{
  "num_hidden_layers": 9,
  "hidden_size": 96,
  "num_attention_heads": 3,
  "num_key_value_heads": 3,
  "head_dim": 32,
  "intermediate_size": 256,
  "vocab_size": 2048,
  "hidden_act": "squared_relu",
  "norm": "rmsnorm",
  "norm_place": "pre",
  "norm_eps": 1e-05,
  "positions": "rope",
  "rope_theta": 1020.0,
  "rope_fraction": 0.5,
  "qk_norm": true,
  "attn_scale": 0.247,
  "bias": "none",
  "tie_word_embeddings": true,
  "parallel_block": false,
  "extras": ["local attention windows", "shifted keys", "gated attention", "exclusive self-attention", "normalized values", "capped logits"],
  "init": "normal",
  "init_std_qkv": 0.0537,
  "init_std_o": 0.0666,
  "init_std_up": 0.0768,
  "init_std_down": 0.0768,
  "optimizer": "adam_hyperball",
  "learning_rate": 0.00411,
  "lr_mult_up": 0.88,
  "beta1": 0.9,
  "lr_head": 0.0152,
  "max_grad_norm": 2.0,
  "warmup_steps": 192,
  "schedule": "wsd",
  "decay_fraction": 1.0,
  "decay_shape": "linear",
  "final_lr_fraction": 0.0,
  "batch_tokens": [8192, 16384, 32768],
  "max_seq_len": 256,
  "doc_mask": true,
  "train_tokens": 105100000,
  "max_steps": 6021,
  "dataset": "wikipedia_en"
}
Each number is 500 + 50 x the weight over its row's rms, rounded and kept within 0 to 999. Layers, rows and columns count from 0. Numbers have three digits each. The size before them is the row's rms in percent of the matrix's.

# layer 6 MLP up, 256x96, rms 0.0768, rows 0-144, columns 0-95
091:483556488405522466455622505458512412526529407522489466482510574565520389519575382544433470560465440429509507466542471580477413476520447391423508571480515427505544565514479536575531468453522548488521527533536463561488505525527519467518505461507495560418569395496512574531546496513487526550
103:466490562473529495430466500472454493554508571588487453451458405503494505400555562503536456468524528540412527539597462533505468539505464402499481410388462505449472549543502458562429537491478561569522498389455442431492523548480483509555458483510549447549606569598575478425450534522524524509
102:468544509559521551401584455570559497482479487530582515548452521550503424500494473586446517561538528435407533552622455498445434526512433441480421553488538475526495522531494542498584560494559485476593480477465558514592499525513543458400475569546499491528459496471537439377452491477566416533
094:529527427473516496505611481492467575516463468548519620448402441491455518482497498605507542493529511537518585507485607538431475478474516536418555507539561555482507465434503425475528614512471578486511568464521433492493536573528457514468431460503430403447424609445494449513558501527578497486
106:524579472544410516487571497513465554511542596498447529550471506411551543521553495477527523498470551485539529479515591436549480546514530431459421561469528566481531499498491486572479485471534487465493423523456471537575551390616498464415451549482463542521516603461520551434641599462491452562
094:445498454497451481522462451455519601517482598476527567453541399552486410498510452511457476473583479523454546465495434455572438411465514508539439539429581586437454485521520542506455512447461491395525558468465495578480478395483453518554557565412491391512458502484485504503499551399439467528
103:478477484503467403439565560567495615416547525548484417478402504475531488463597468471449513511539512339492481480545589490509508478459516526494527548528449414432516573516536545478543530436500522476500457484471519494462523487450515520441599561422542577501506554445498464489491630507457583540
088:564565584461560522508460414479527566571550588493453512485442429496491496568460533429509499529542542660531485424421474521561533558425446474508512558497537518429459537465442525528511471502495538529503519516453497537488398417505519489477646482467484406504500516448549528532577561539535584500
102:490496469439552518454490465604518603525518499407466453426427471434464574507423514502502515498532519442458577591419463515577495507415539542501545544487512460447457438497478462410454412493489517607503458466478472489569465487451418515562478485532495435590521480502567642553529454538470461481
106:516508493492404591532487514564564465467553461567526511531458507495550523482482484558556557569482508460537515580570411579607479596490410429428473431543531485477552538497434479530539554462566429510600507531529471489511514516477542467490598595508584536525503505407510526410419500544475544446
099:414504612503575483491532636535557556520451503497466515527472535560560564532501523567575486565524466468559430469479470519462457505512527438552444531431435405481505527509480462439467538405468534576530464575512478446481492407545573442492426467494528510514592439545431474500575447432455421509
105:540533553483566472582506541476529513542476420475502447497474437405466542466399482510543513444467532521539526537533495444530540505450494541473467418400433502553429340471511510387456483461490543465563378506489516484519487489503414531535483566467425447508406514507514596506504411523489545576
108:525541498460449484476529508579448484518526504427489540551514540477536478539601494499537504582555482551501563574594507554548486462454511447503512514474372506484459496557514520521424551476440361564529470505536505538563484474507506638545507477573521500535615453595536526396603483465455449495
105:524521459468567367461526466490536458501562478555466472518422565432546499505507469555556517591423483491499525594521558496535533578391561507580562476512500530410567532495501543492590566488467439454511382437554460527521500443483552431383532481476470459493502553491443487397508545510504461528
099:511495425424543380531508443510539536553485479383465484561492504524517476507590538452634516519494456494469446499593457442462533576548496524464498562486492421499508530517532473476601548526575493442427433521556468400550475543442550489486480597399545491478497554493513455516530408423487458539
105:505458432544539363530507598422544489598520434505568483487375477449477572485593452517555525509493423449469513516566403495491534462520408423526487537413496542489476389525537498519504491486479399509471491506481437454507477542527522429547453587464414519541475498548409485483508538506510462477
120:556528552619466512425542590528499483564534540493573469472439567554519518536494607482485504529541402461487536501502523484454561567485551589561524544487552535506595459565449506516611515462535457576516528484442482472462437387426506590465442538522460504456529419467539462474529449484509402473
109:536548434460469392490396468451503538525458511498585417608509512508496496439475540461486518512545452499464476509470569504446478562501543496527539568473468528570488555462497472506455575472481501568605498493526443468474352518577538460564475449427522527523597443456540542417475563481464504368
098:485507584535469537460458451541410581511454437461474566523489482501473491505377509493600465452494505468458496508549448426476425458503510520576599529450519488618522458478509432433544437467511516571583521448494592545519500421487528593431642481484534519566479478575513481541491480483541432499
093:513477570507499427361415510420541480516543509520522447508431574480558530409468546541478520522468504580439594474507553531444501551428469459493526528546564460571554522513520535506512414440513586440562586465582540496535545502490531438532489449556464427495483519572534553512455428556502374490
100:488531434578537591574500498419608383507617509344527502500492535455452413504610560523453487535502513475589485527506510485455433427512527498498552595495522478426487502481536453476560500444584460484549473468549481476504507512524436501598530533512494486558587425495524531496496494530435487507
092:433514502381488512483488542455451464458474544522469480515527484393518423571532522556598478555486460508494536503513482394547514468542568496460490453527469445511505504468523504368518588485468436436556468380548519459567497502478415557485510407550478393495499575526464508570459412431562453528
102:496435565462523463514529465501480522572563477512472528479531476497443426593516509549552560439482476483500555437460441509598490537506446400515560480514440428555439488505501518401548560414488538572492542490500494591473498541536486549464512500461525407586594571412567533556403506537469518376
107:629559517495544496571553541473472517529477464505512511540461438511497506453522514479448563434513480473480452467515556419549398499485600428446424441569600477489439498461555475487531511486429496486515382492544531470587471598565420456402456440473477491478435531541566435420485561531527510449
100:527539542510540417593462528445463565591548504508655424533492523493502591513513564492452577424482417471457410486521471544420449480465479511539463577413472452474397526537534397499551465481561479529511469495523505459541468409498458548428532500489531489587519436498561534511570551462517484484
098:485542555536538552481475460471443534625472492512478526529489561518546475584628391358517462496567485483541571504506389501478524503493472481474473514555452543434564543411385497474523534418514456506516527514453581519485585504428528519495565434492492456500559501474504560528511463517567589563
106:493492459448546464484551443506579492491501502406505502421558599477454425469575503487518522438468495495430498475505449476500553545354516540451519589532443527478525399507379390520581513465513531541574546512497496557454555575551444609533509533472516447585555486433454532529505448490492482529
097:504614484517511467507465521494519493520457486434543459512579386539498597511484545386521468438554461530466532494513508487556391469511565522543530467476478519559489384459456493454422488444505574560412461558496503523511484562518402592479492496494517466430634497566554561433476485444572518525
093:526529529463616536510498529602452478525431459379493412602495535431527457455448471501537473502511493547564547390488503538535538530491523446452496514496497418446473564504514489575519559499549559492459429408606536485439472541447503420544580476493553465544534562488572592539560458541487467457
100:594582565551477471515455494401516454508458484594496432526476513545500428441451466519536495475438544424523520511526540476438436479478445559458467535469607549491503482443427497524517534496417524539452478441461466552411529489593414452570442507590529345491494503523534580555503490451460461459
089:420469500530500472565493517508573515464498568472580548469534538544548631505507536448519566467406459535593520449473522549585549432466511484467487420523595558513497443481480491525588555538551418465523513423435458496441369502471497514393584472455418582492509439488513550490505527525524477480
098:515528460436533438540497541518599450444551499521478463460471491477531446397476505462490502397406529483529533508540471452602483610511358524483493432499474478461449440446517452536464483474480436451506491479513530492589514540466478533457582459502374567505560487567491460448496630485514594488
111:466529551564582525569481489439523416478475427469550446452477423503507394473600517499445485538509538447518491494468543579498499512528451492537457554426559510429465455458491510508544436465429473501490475526466508552507432426504472508505600493441598367456619551469564518505503555431443490397
090:559590586402439476533449493556503480544502493579565521462489392588507466439551459485494390483601378508535582461576527487477565480524471433491451415510509521462470546518512478540583542484546470461515513469406546521455398445585456464474547497516494419490539436529486548484480519513490454492
099:587535537382538398362517506457519478537525488518428460572525514526485530523473528437430537585449504489532455586539527506527487507532490493521371395515508499506491365458439497574483531501545448514481506456427440519429556479563475508401523527513486546491483568572476451480501441460549508565
107:471514500511565420493484519634560530507500512482521505416486435465464536564507443428448495505556523452530532430540476514539370467579528638461507525510623532504499504473442433532556435445519496500527482444469577589569422539464437524405540507468494447538418483445507456540509480430482462506
103:555459589484492507461458546509478360523540520460528417446472517531572556525579445540565530567467396444528529380477516455478430509436517490445463551426462461564550455567494513493454474469479478497610530587540488510452592506487507503578496533533556514418553455479431554521480530429458474437
103:537503487560520403515482449440486424516556445463502509529441499584423465460594549522497573504494526513473500462566397458488435602389463492440588499525505506428443466492513428510487490526573562528581478450552460493589452504583543518505464427550474484536531423499527500556562566469628501498
097:479549500480524509547507510492427445560506495518558526485510542429435510545499484434547491496451380442524458569589490513425417501534551483452633523459534462489529535495490517389485474497495599568471459433539564557438487477503373428476506463539582468536500553504592549510483413404451485453
107:528515531471484440503497458459468585472451425461421535576460513549505594510495488528547499410541496534438505434530494528490510498469524533495524417434507453544515456528351402472499569474467607521609521435448527522626478515465484458494461544433472501592598564601518467544453511513480502479
101:504486529551470452524503580501426431388503491502484534542481496497530443424518544426502593547550552435420506577434478514494505522526549437516353524511522460562532484488454519504439553469474439521486476482587537420556505533489459526466547586528504526584545556585528614436498530451517393438
096:549596494499489499480605516542515492475511538531489555476584532542474546482526373567481425534521573461490437557575452506490436518546476539543475594467449458509543551415445511475440521508583479405584532500453462485443467413440403587545495530454523484585542466486503576567498469440470465567
088:479481543529461431550483504442460591473449415530508535541531555578401428508516571479527566440503464516463454506509453436516519492409485517510466421409503364467460476418553441500577398530513539576518439467522580533564510536461483583486497517477497484596504488576467583430436498490528468539
087:476479500429576488560526517452581457505510397503507499483529474419445501527545528497505414510401396508453503458482539534493478500547378545438464490605489564478554629428520544490614538480485496501543479461521412573519503551603497425466536469472480494511409493413510467521545471555539521455
110:445537410480558541510500496472493498537531488533543334539487458616428545420516450456568491546464481464441404420539485416428498580530532470452442532419564517518478492505504475592448523498560557610473440458474464447550485575490460465517525538496513392431516482502502504462452534482485532553
096:505485557517490425497477491617508519441448483481471557508546544492554497428504550500508517529563555509554432419553578427484481476481451487569494495561538479519497499410490507547508647510470401611526474469525501425532429477506525508377432573492539542506593500496495500446546592507427403455
102:472409511562569410489520589499625472444460512520478475557537462559491536506531463497524493496529474537531480421436433478529576435490551544501509491538527472525465462502455483459540542541423522456565542437499517432451462417548373561512468576396457497524579497476479558430571432470551571409
104:536538603587470539526573502490467503493440504509566463475533490563504505483477560472509548569485518385513425496440592476428372532445522550506530485426495441490485586527546379442456484496526480480583530462499378433495475444617543469534490480484482483538450425492545565580559519518497478483
102:501440480392604430542503529525602452456487509514545481529467514531557482541546521479647473567504538570427472612545545557430526454507430497436418441508487466547523555537545561485502565479487533504476496536566508480471484486422540564418540503443466480537521472427501405463519445465555529602
103:606565629628502501466488559410535466531487452500536461561496488485448572418557564531477516535534452575447542527523437405511534493464512486504497451466463478574472475493507530501456493474490532547531486493530487595584434538514468580367515516463466573488483582536594458509489489506617497482
101:440514445411448584522512514527541530427469447482516547542507440526596470579478551405574509519516488505426588385426427493559491590461466507517503472506499424528525570434550453507430525458448565532479496504508496476475514526519407430490506641503595428518495484518463561529533482443525448561
116:557474563496484500463542553535540384481520603470463502570430471399508537568480457525472498565559510481539446421499576457565400493474461533535509517442554540542539452439470510525536478420448474489512491531468490460537516458539472570555534580369558427442415437515480428589527517448519455561
090:443438456523478459408619455603550485582521505488568520500464531518431574581600540491566544491549567516535449470409478512511448531469411553479411461503480531464549521501522505397521575458479535502484505523513487448504488584377482445494466540493505509535447374518467458461417450536518492516
104:521544423498555524550559514425487443535558510554438522494425547546499552506492492485413504431497523485503472546522548493551536433490466604509577583461444531493633477456408490481559517448477621484500500441403487559479478470610502449429587523440454529434521475413461469555459545471509551526
105:563486472508528479497504597470516488505479454454509397465378484389476529541549471476492639468512541501505510452471519480469552488511497517545479517517527569478484387567511433395441544446559552496492431515562492437437337469529487441464522507428532571422473470507500438539523563448543525498
093:476504487438515407457562581437491465543440474435627513539507552596536471416482457500496490425491425456564512615475479542602399420483469506564523454473526503514496494507520588516470541498541425459533531477531538420440491533478413469437530483480461450419571487574568518506558528497575501510
105:507447528480578558499542486530575549473464509568496500599452506536515515537446462528562420558478504456555346463420473486457522511371522466423537581524426453477602528529510519526524535429530475527454527523444507512562577544534496463526541502464432393577539471430501450533529413485508523568
104:472616592584546511499521476510527486566493553508546488485464472451510491375576568456492475580532536510519510515438516553528450575514558487531490587597493527551591453430518528596397464509527444474609539442533427456539486482529463516501544584440450514475583558512573487536513485438473449483
098:478488492493555545507473513433571500460486575475590551498486419460522531455497496476509528438469442511426450583549499480467525501507525523623540561501519498497468371524520440400510415515444556526668392446515507514561511562547436523474504513460562471554478471398529558505466468493519419448
088:437553559521476426556530507531489498549487522530470505538522466487482384420531444386535527534489489542434445518491494489523581434566564484389467464461428569457492560446442554462456517519539465478514490509447538487546513601449476444539479485511385529447510542594487504436669503517552495544
105:493534414490518517513525504469563350430530437451565422497422483532509440509621517411539517439519434491523484499446534444471458476517573471439577479414529504437555498472492361510445472434559481489457456538487512495494548554504516594482515576542460491512555425500614484476503561465481453477
104:477559474525518532550492467457503482482481515600593465490490524506576457564617584477608538560535514528510483472534484531492485479529509505522544464416559457527583481451573365499450487463400482454474537472386511383454418511542524468451524475579472490419454450469594527446491500516531550463
102:576509521495574539553484569514586438510565468555579530412527464489443539518495531540541517520575547445503433496476504532512537601450498439499527466413490483388442459540551445467448545483470457408536595542496514531473422461420430471561543537431512439518588550461541482606473506422486533450
084:578504461498518449487524588530456460396560523465485532449466518588460496506480459559529491500547460471418509408576511553389500538424441440532504548523424423469597480427494470494466477498540480503494517541494567521509526426454524496531438512512500442537488313485371543567493458523477512489
101:446483437417509425489560432476506538522455542591476408593442519469530553545511528447517461458575482505489430430493518483536484513528369533462510411470516483455407519551535464511529497452452481523499414500485433474431390505609477453555503442526522445618539592535510505506526491549538425524
105:511485431438478489499518501621559547509534508588499512531479557408518413530569559446441514506535428473416449554512533444546350448391427556521491560531501499521501542477461534466454542507550554426511515474448486470526435588484509442588606513454571526521514479582556508513492505524440532532
089:496473451557564485460618529515568488431492474489535500527455526578457436511496377510452462431420531434467446506525452418525530557453544512434462484476469463466507485516434526397409387517497519487539454493516584551451532522554497574550534481497459387488552544508494504483524416355481507516
097:508496557567507532470476512513460523454554559466449504431436567524601608416564483534416509477461506456458476534487517464434516572522457431533544593493526461502518491514425556458546577488531600527559546370441374499482506447506489523427524554449535503476506541471437501459523392461518477421
102:426471483573538465474442517509539467492509453475471570563463486578578488551425474447579485407467537508411506516534579491556500393523473468443538482405567406465456437423515488557446406421506593512549432428502450509535571508528495468468493499534404476492526493519525595500445496505461471589
110:470503475494488498417532359483567442559438506527574526491486494407596445453503582489521458556454540440477396506462420443599491570539532549461464513426480477532532499503449518494525467472479551488517590460482422482532466466605553501444487515578535526584476454588505495507524468386534453542
100:607523527527467507546551459441537518430451489442540477478502475547439472400485516518437544501563540492357528521592516518439432525491438586455464425438467484517455548545500429557482456482461527545525427503505523526489470491556609571492533504508565491496545375542496477529557462381430548442
103:513472627484534536422514554551565583504588568509482621485481439543502489547529424452521557506562541543448505497535453529530511424447586442465501495503442425510462517533420463390565483447466475507482509518451489420508406449464535470518551469482471465663524551459448525496519460450479512459
092:458515436551492467521477563526437519463444561471477534443524565403592515410596539458481465470508537430487444458489497504543469418481387521473536527486529542543505440461407464440473434463515459413504543571516451513524508506565487443379518423413593523510567508488450436463463446554557437527
101:460520536505565541460572470507577495502533528493437496572425514541501551449544565606532558477491462440488512589484469489570547488454596443547583552509412344528433389483502465497540575482470487546501483494444405550591518526486483515431496520487523518473464500504433413485410463522528442532
107:502590453617527436533552566566580578520540481465533571471516531461469577467480540550518487520546579511449505537591461436519438464528523551460562493418580466448547580422481522452521523477544502479566523513441508523468488477502557526558464516504418393612510413455467564471473587505469522441
101:438536549456474433413483559434519514541464466478560573550508543518563565416508438591543447485495415562526449505524476465587476464437493436522478548456474443552474451570548466428505465494556459503479567512560484497447525557479377503525412491406425452494456491526571515463588475462513614514
113:456552526534502477460493470538515575477526491556483506531401449518550533482515583448429571582599450490515453520549512438504485590470552479495534549548575565481542525482426507511569555502478595506511479471419474457480483434507531617587457610462565405510579473538455435445509451515559590505
106:594493561511579532468530490491475421471570452425497605531445550520468533510498519564541628495452550511494502552562534481526404503550434538429614491518418478460445471500520556493548607488553490496450560444473481467555448543467521589492473416337479497474485535557498508513496523463509539503
091:539478448442552526558485549463489531506446520476477478486548533435532443413522397365537551497448555467408457515493570447434560563416463455449435513544513440490496520444477525505462521492469491538572513540561541482501458527654523530571410486493485528527622609515513544522496511481541443549
103:529598443497491482441506581543606501489592546506489549490511535487510459508541554439562520543487394409455562497538461615466530523422563449497506606539522443539440412507533474490557466450468603407486556458434401580419515465553543540506507450463461461504534496521484490440473505471506541496
106:578515574501486450477562470493488386502460532527594551406465462447490533552472525556505512451556518510480448528449485554574590468449388498515498568521421535472480410521468554504541470467489531496510406465419550426504419538589467484509451586432400495517490473565433524508558548477495503403
099:487607486479435517474542474475489531433538500540428447500519485542409467502465510585538504419545495474403537599613429463577560513520482452515472422548464395499504447514538511472530539483593540487521532520507527513495449614529526553504586528539592534472455409578554556507441443430458487486
091:493571433503559573524524491542487536491472523624561542417477382533469451491484455423485510487561496551399418533572468469420581511539519432483380473534476531477536368462444522486452474505407467478428515428451455487514440507466441490437431505546511429533522503501500536460556444490531460508
099:410505481420446489470598605464487463507563485508464461512533532380561516547596460482491507573493529530574454548589541484578437611567472485483411456421506511480462565557514460499446563439581516553435469460483481470543464404551508483543494489471441501520513503418414485454490451544486545516
096:523454612509449455502499559407523505493495588509544415537480530519528502527533546555517541474476530498537397480529525531567470507502485398430434482484590524592479368545548477387471463467583456432536539527569551445515456517453475510469505532475403516467514547543447547532486473412465400448
103:457520520482571500501487488491471469426550412584490439553439529429474563491583514416547472550510404465430503459559545533505469460515550454495545419433472557576478543516458514401527463485461487415542505521519497478514542574597461485574467599511372489559517524493556490439521406531550411483
090:528588541470487513555492477488580455515528495497512606520540558501536409494474480459460490526454423573490564446603537406519604541544470540479521431536564526586518490486555412465506561512575542484556492501477410489482494496422517596483495451447475446581532476499453523541619520458500574603
102:487465472491514556498517474511409517493600462482488499482502528507525515557592543526503496494627428490548384516423513457542490540587536394461542509482508518538475564526548468468490481420506565508600359476425438458513493497488549530550519517482488515538570429555536486568567461480503364421
105:549483515607451505514534521469521460529558422452493515538517505506517479558536537545520509532462471574503491541610562423488504636516477512566563451414480528519534525540478363458440442443556485545561569511579450418595635474502496478478505465472430487558498483518513496474414445464528562462
114:467554452503615425535463530489575569572483481490642455588492528558493496485469428461439481577550467465368491460559576512539458484563530515466553517459602528411509443507506469527599542430512520542530518497481515549557487498475515449467609463457423515549500477439496475568490459523518440504
104:552482447475486489450442456525437576595521540473566520545547386528497434383527536482511524494459485539539548513457546475462517538516474416560578440469536398464448532512420493483455518440506440531540439455430471546578381453519498456423531440505507518568547584514486486526564502443453432412
091:467491530550511504547474547494508510454539473427514448627493515541509460539483506505500614469495481512538470450533473483539499561437494571554463415449491456438599441564476457371494491493435431492514492472497547482504388452475476560537461506417457392412498560516516519636425575527487523567
094:644558477497549476446476569517454457565453518501493530398431444475488499498514558576430530505492530509421468486473471498558544536474596451511539492531375444557522500506503544582542482489501471524505420443427452477360520598497570589467592507476542520543504520479453427442485488449497487455
097:483434505576438516422498441503479496468506480502564530525475518496527557489525451492460588476441475492502479489446463483483457428393523497485469486496483486481538411501555406467390522474545444496613555448569504496544520539455433507507423603369449440376503460448510485589524443410456484448
096:498422544571494429552553439513490613503464510506502417529485446483483463612501500476572452476426510489428426492552449506526436601529433540430463507538553480519512538483508472452538507461516459529476600508517544466497499493507451435495600458384477496615484506581452497540420499563398580526
085:471542523476504490502495534445567388503398512544531550478496497558512555460484464531478412491509510501560537496571429526584442488451562480557516502528454490575564562445473465453467457525520501447591568550555500461509426474510404535472495442404571551471589528623569585443453579552479449488
109:461481550556565379424537485506441508471504487567579485486467550537546521517533455532489574476499501539481478463431424474471435519560546481392471391536508521562531522514522511529548514425393553571426442542497488458554537467452500424550497481525417407543518465529452550576602467421447458559
104:500567414491515519522475484509508415543485466447531476502522497487535476493534513552526509506525475543503482506535501494441499509573459483486625537525595517459434594594477392467468502495521580573550439567363472551432530426577479524498513479527404503583521469609571505514597461417559453522
108:465510616533449429518546503616520536447519494506496444513447514475577478498484414555548453573421411486463425498531572506500461539494481422466447430486486449540471386565440485469540488517432539466522488496534474424603512394530543479440515585516559504410605475498460490480504525493582468501
112:473504542485486528448472499473459450479494447560502474542523557393593478507454537468623484530497440528557454480447589501527513445486522467367588472541441486512546523585417564409459575458519529526528479546430434523435417449532508567495508538478537529580538506458514378527549503506573529437
107:491562527528491391555538426648492501610512483576570429518489448556457537468503585514493433500585520498485493491446501490482556508501549521492442537504498509568522478455455431544520460514489398517612450465486530509542503541479429602406502597529537486456443539435553523405518511515565495448
099:561518622514447508512523468469502510428483504469514418666477474509471461504428508516603502481563448564503565481515525589526488573435382557430522482378507478596587474478512497526498552494457458541575508562529524577471534536525487561494537520496448505495528492545489588562487469493489583552
109:559492539519514474585505499558537487508406530486501521526447533546537488511429517543589590445470453505397562463480418494582486491500499487594432477523559449500446480490531541498517596449523417517476449431508513488437528537507565562537537571477533379506501497537578523530504522324496411540
102:621546492415424459470563464514532528445504544511483437551450419435459584540582441461476504546485524499555463498503559509446444519479455537462461544454586516536437464488413478484512436451482462659642469511502464484513505417448534514436495530539453522473606552444478491520488495485440458486
110:501576504540524587458554562512507610464478529553511501534495570438494564465545428511420579495518564514407546518384493448478567490460419425513450473507489484444502494488504542573472516462528461480506557511479401504475475516523490515425487533482503386566466489515577619538467415473597556416
102:498512562528492534470501565502499469531482633446525490593512505501444464467505477555582555567513561418520462484461391521566547546493483468545487541420513450584498440489542418542538599425568518470526467562589426531529522547419539515547585472515443538460449518488476513346481511484453511479
098:557578507537506513437598467471532429505503504473483511508463545575438484543539452484569474538452406492564515520466428470574465518521529478421520559521474540473572548479422523558506432487539492589504469457592479485366550530467427567561504481527411429477599431504559587516574419531480531517
098:425533527432496527543458415470483519404485495500480551587449448497546449482635483427498504410554458480525471512488578526565582489481532572528426492440407492499546521524565562420496430500537558469506567519455603491530456541511413546517469500458563462532555598521512458506546520446461428576
074:540512436499445463501463589509490546537565506499583521427440518487506536541493488523499523491476553522448561598529550516547533422538481496416440507578408479524530481432473545534440494568512577411363471436540395473434443497511560540531460497544478451431435476444495479578425474530416489587
091:577517472546510506453530525550587585461465552516520482443512547476555426441549515550520452585507596572490548511531584572501539490415520528496392586544460505530536441484435531524417532463505394461501508407564472515578456476527515461482568452531468386443513479633481517510505476466463518472
103:598451533502588501524422497484511551510500495490685464625465569525538414527516431479551526502476486510489558483463472475472487438441474485464480475451523497558604579549499532473564462501465476614515576492461545555495478529504472507557472459503492439500528472570570434512589508542500390432
109:551473440522439474538560493502467463472460500479551513407501509478495483512564435481539502565480483555429453565509403524518528517490440481538515519495534390547547463483472469544529493512562518498485536527531459475563522532562421511484433598498406543610393585503533517441697558478532489435
102:515423491432494449492477490549561509560633454486629454510538395444498483498480553471441487536503477468531537537489502403504378590468630496488488534567507477531460577503514441553479557492548418520485549518495504566504425553520565490464495530423518464560540453455438464466522428438572510477
108:512553557478449509445469550472583512523486555609586498428480558469452506521513497466617470448587449488591463459488546496472502494542514450487509546515385561554561573524467522517436572445534445510596472470530502476565525550482517500522501612427427509503483391455518546540521443392537556512
106:517454538510449520453504503531513536552545371531576438446475542515515564511479580387581505497455554405507470442470510450474486477495554454442481476458460483503472577529437512450504560505547485599618390429553487450477514506505555459510545510523585487491540570585459507548464477478489400394
104:500437529499606461494418564455520538416539432571547513502507526512391490481580430527498510475513510516437521441518483458520529636527525550530595450438488542537447495469450496501535554446424557482524466484439506541485532471500448468448461566488386495583565460542502528561516411414580575558
093:441497559503506475496603563479471537525570503537493528517538432455567494551447465476510523499522516414567440548455463489462537583508510439511465543532426575443564514585428438518476497525572580547510460483458450487348469460475423472537551572493524343547547560496506514471429420490517537520
088:486502598562504404520480526498505441545517469516512519547453540423406511433474555455491499579520474518461524492544521429495460573410590415495500528609392434454480531594518458430497527544491517543494558603568546412455483526460507518517429508472579523441625473483475495496499468441474440519
090:436469454510518574527523450473463491465452478543515583541475471548421469493591500439553492488460580542545513392505562477521511550513440526510488527530512475478531596476487491454478498455568512413504452494494363511567508564593526501475592515374430600409480504542532473508523527509523397401
105:400529445532609515466564520493517523470488520590542448444535549517496605354544475546506466545478582537505468468425448476532544515456508469465576576476561517471551444511409481475536521470524463447539484511489451517465458484561514481583404574444594565466542562494475549543520499599576464514
091:539504457501553511583583489417476468464555501540543545497505373453454474484519512497433594599525427456598522465480535521441477592514547497460423565487528428479537578519470442549577411480422525495487453473453549478479399546424426431555497555481434504402492476484513522528518508532503444452
111:534526511475454411474506568451570413471449427578489511502557443496493544479481448589461515493479467515503509433461441536614561531553459560451499581494535508527466505500468482531507518452394562543461540455445437509440482539504517542386601611500480491454484553430542495433504617564572451471
098:542514400543483425437436490401440560480460495497539422521382479541577563481457510464505501474490425435526499529474505434566532483439450511563428434494478500564471560481578484473433514472517545459479546473445524442457417587508363489518476570469432498435497442525595490445497584466482468500
104:573517548529523482382451446543526462470469452510602488561503489606499488442519420454483473563551507497482396552430556478433543569517586430512543434500488452590546550507514406468497503462439456540554564554486438524521517474441581544531516523440518455493597510548594516552505547474440439458
087:529541522520481517458528429495442488440462384473470409539467495520487430489535486527401433521457459420465514592508553595463492512514482519530560442497439474520508459568445451393511502537460548416579474480539468479497508437588447518462520455484579531574513511647469602452442423501538481504
097:434511482528485484436489473577598443535499596466561509459537463493390545422522482506510505570473423554552425550530527508451460419556505588493518454508537423568494524481557516546582473527503531466569586471542466465488435535545524522478551549488525519618544448465648542413540473511541503539
100:583500474460497470412442471519499438464432488474532369529405501600450550564471561569438549477535473548515457460567453511571453540474476597482579519437470530559488428455483519478441510490463569480515508513498518455449459439402423579464529540509454457437490507451478510556539510359507539528
101:500466525506447441577544462538456372458549431500459561519443545538530468430480438479491618441533533501562468510556553432481501497513565440528616573562491449538533451474456543569522634473491453474561545453527544523454451496506462494436602474411471528490535517578447538503483591527482489497
106:505554444511493513446518476529508434505429381483554421549480540572588511447566537503503532438490475409555468492438516451514443465510563440479445411531595487522510520571507444527501510435464366402492573500500504493583451479485463481524505498517606512498515403554531463568491622498506436477
100:501448515523481512445483447565577469564440514651524509475435521537550490521597437372535513557556487447393484604518517539478542586551479451459436458522514570463550561502468577569504440450515611527500507463519462545445515582508541486456525481481464495463475458546478533475500559425526519420
090:502588511413476552518484479528454454563537515519571457473485609502552496500490478485450514482459448504542534457432490555485505564539450369470509495511587402473502514494485452458544408506451574581380387507470530492449453469516561423488541506484488556459514408451526463453501554449517375558
104:440534465461535538478496496500404567473439459557455483489462508565426560541509573516546562532525464512480532539528437440562552587449541434535500451504593479463492464647477479458553561478587425578536483546485609443502489545500455455563464489436563496556550515533544536374499523493564545472
092:464583443555505467522556536534421548486508510446515532473441496405444462395472517550546491501530534483532494487507512388581529453463504516495510413527560501483553508455492487360513620504530537516552482426441547521425562565435507545527597510412511433437466420549508587487539457521516529428
099:482474357446532455517522517507445463446597538488522572468568417478473456434501524583513632476548394500425480438604553491574477472461583489485474437467459554517560446579491528512438527527467473496499506452491423487475377495516554545448498560524416455522490541568502505508471513497499565494
102:539515532474469468473392529444499507515492451564470547490428505490548482381496511410479453462448526513602548517592544435576509489485551557486428557464548494512475448486474425458556576442467460440480511505423527545447558485555453521432538467533457468426447453550578463455598441540566502621
095:427529542459545557430542471620493473511559503506523519443514522525480501504510478573609528505447455471410519529495400554509494542514477536525416564511499479423603586532503542498580496501568526508476591563487454555575530473505508422460436483494468452621465418472515448549536550563610543511
095:503515539517448527505486485471516403593438460508556448549534456555575530412547493444492454403450426528521476487538590537453484471537410509528483496508489447481517480485531509482421509449571535528564500442543472550411467437480541533443453599423480591463503455531607546392516592577437476524
090:575459481466440499493571496559461603452484435560578463571569494543497420448468499474591536490512468507452558472630401508519496543499551459590435535392544489461490474491483462623547492535490513492518469406516474516492552548543457573400532512565504542499542429499508464497528578447531560477
106:510473565459464440478564594537529501552498492510650459439433541503528426476459495462558536524432446569499512516494494571444430459484535480484495508420527516548456539560526357382505588431491524607453435478547373459465494487436529467484482551552464460494498498492533503439562474511460501499
106:515543526443464466480476494579533418477595463488540508526479522501609546565463395469565660546492498510533395454548586575458505538506539500441490491523442495533480558571500466483520432473466511492577475473516558566500543533461509488513481569477515527523592523598434557506437574456549559588
099:531477556514545479490408455523558540476537544469553464531438397491574483558534436436425525522519515421568506565548482559444543566525600533556499484541505422579497552535529491428499556463498486526541499480466405355447580498558531550522514537573473446533578474549445505407476576469465509500
086:575539424418497508488473563506524467541441479408489537571514514512517430434515402496472468544504439510598552450518422373529592527520492483455550512477434466456590537499438508544522484466504554606486522480562596547426547561420466441556499465500501505438484512493430570542569491530457420474
108:557556451513521539398490475585439628454624565496485478529458555497477494481575499460530505551482409427430592589413480492513483598503505499470478594463524482476469443485426547527500499482492453523528446444571440421458541523482500502472541543432559397471454549510447496456544515534485552444
100:487551527485538512455488597536513560391475545480502528445523475550438402518559530556520508532492515374479547519472532500612403473401436527486458462466522471515569409404490452567493425471491532431466548452418514458508494463537483542477535531390495543429443478497482513545522612478565539479
104:419495488460543494474571435468588507476540476441492521572423491626539477475529549475527479477588449460538548562482481555492519530467561560517517461478533561490460528489405458456562595509551505525464427456512345449420487544436532504497461542383412502486543524550559476451604488495512507485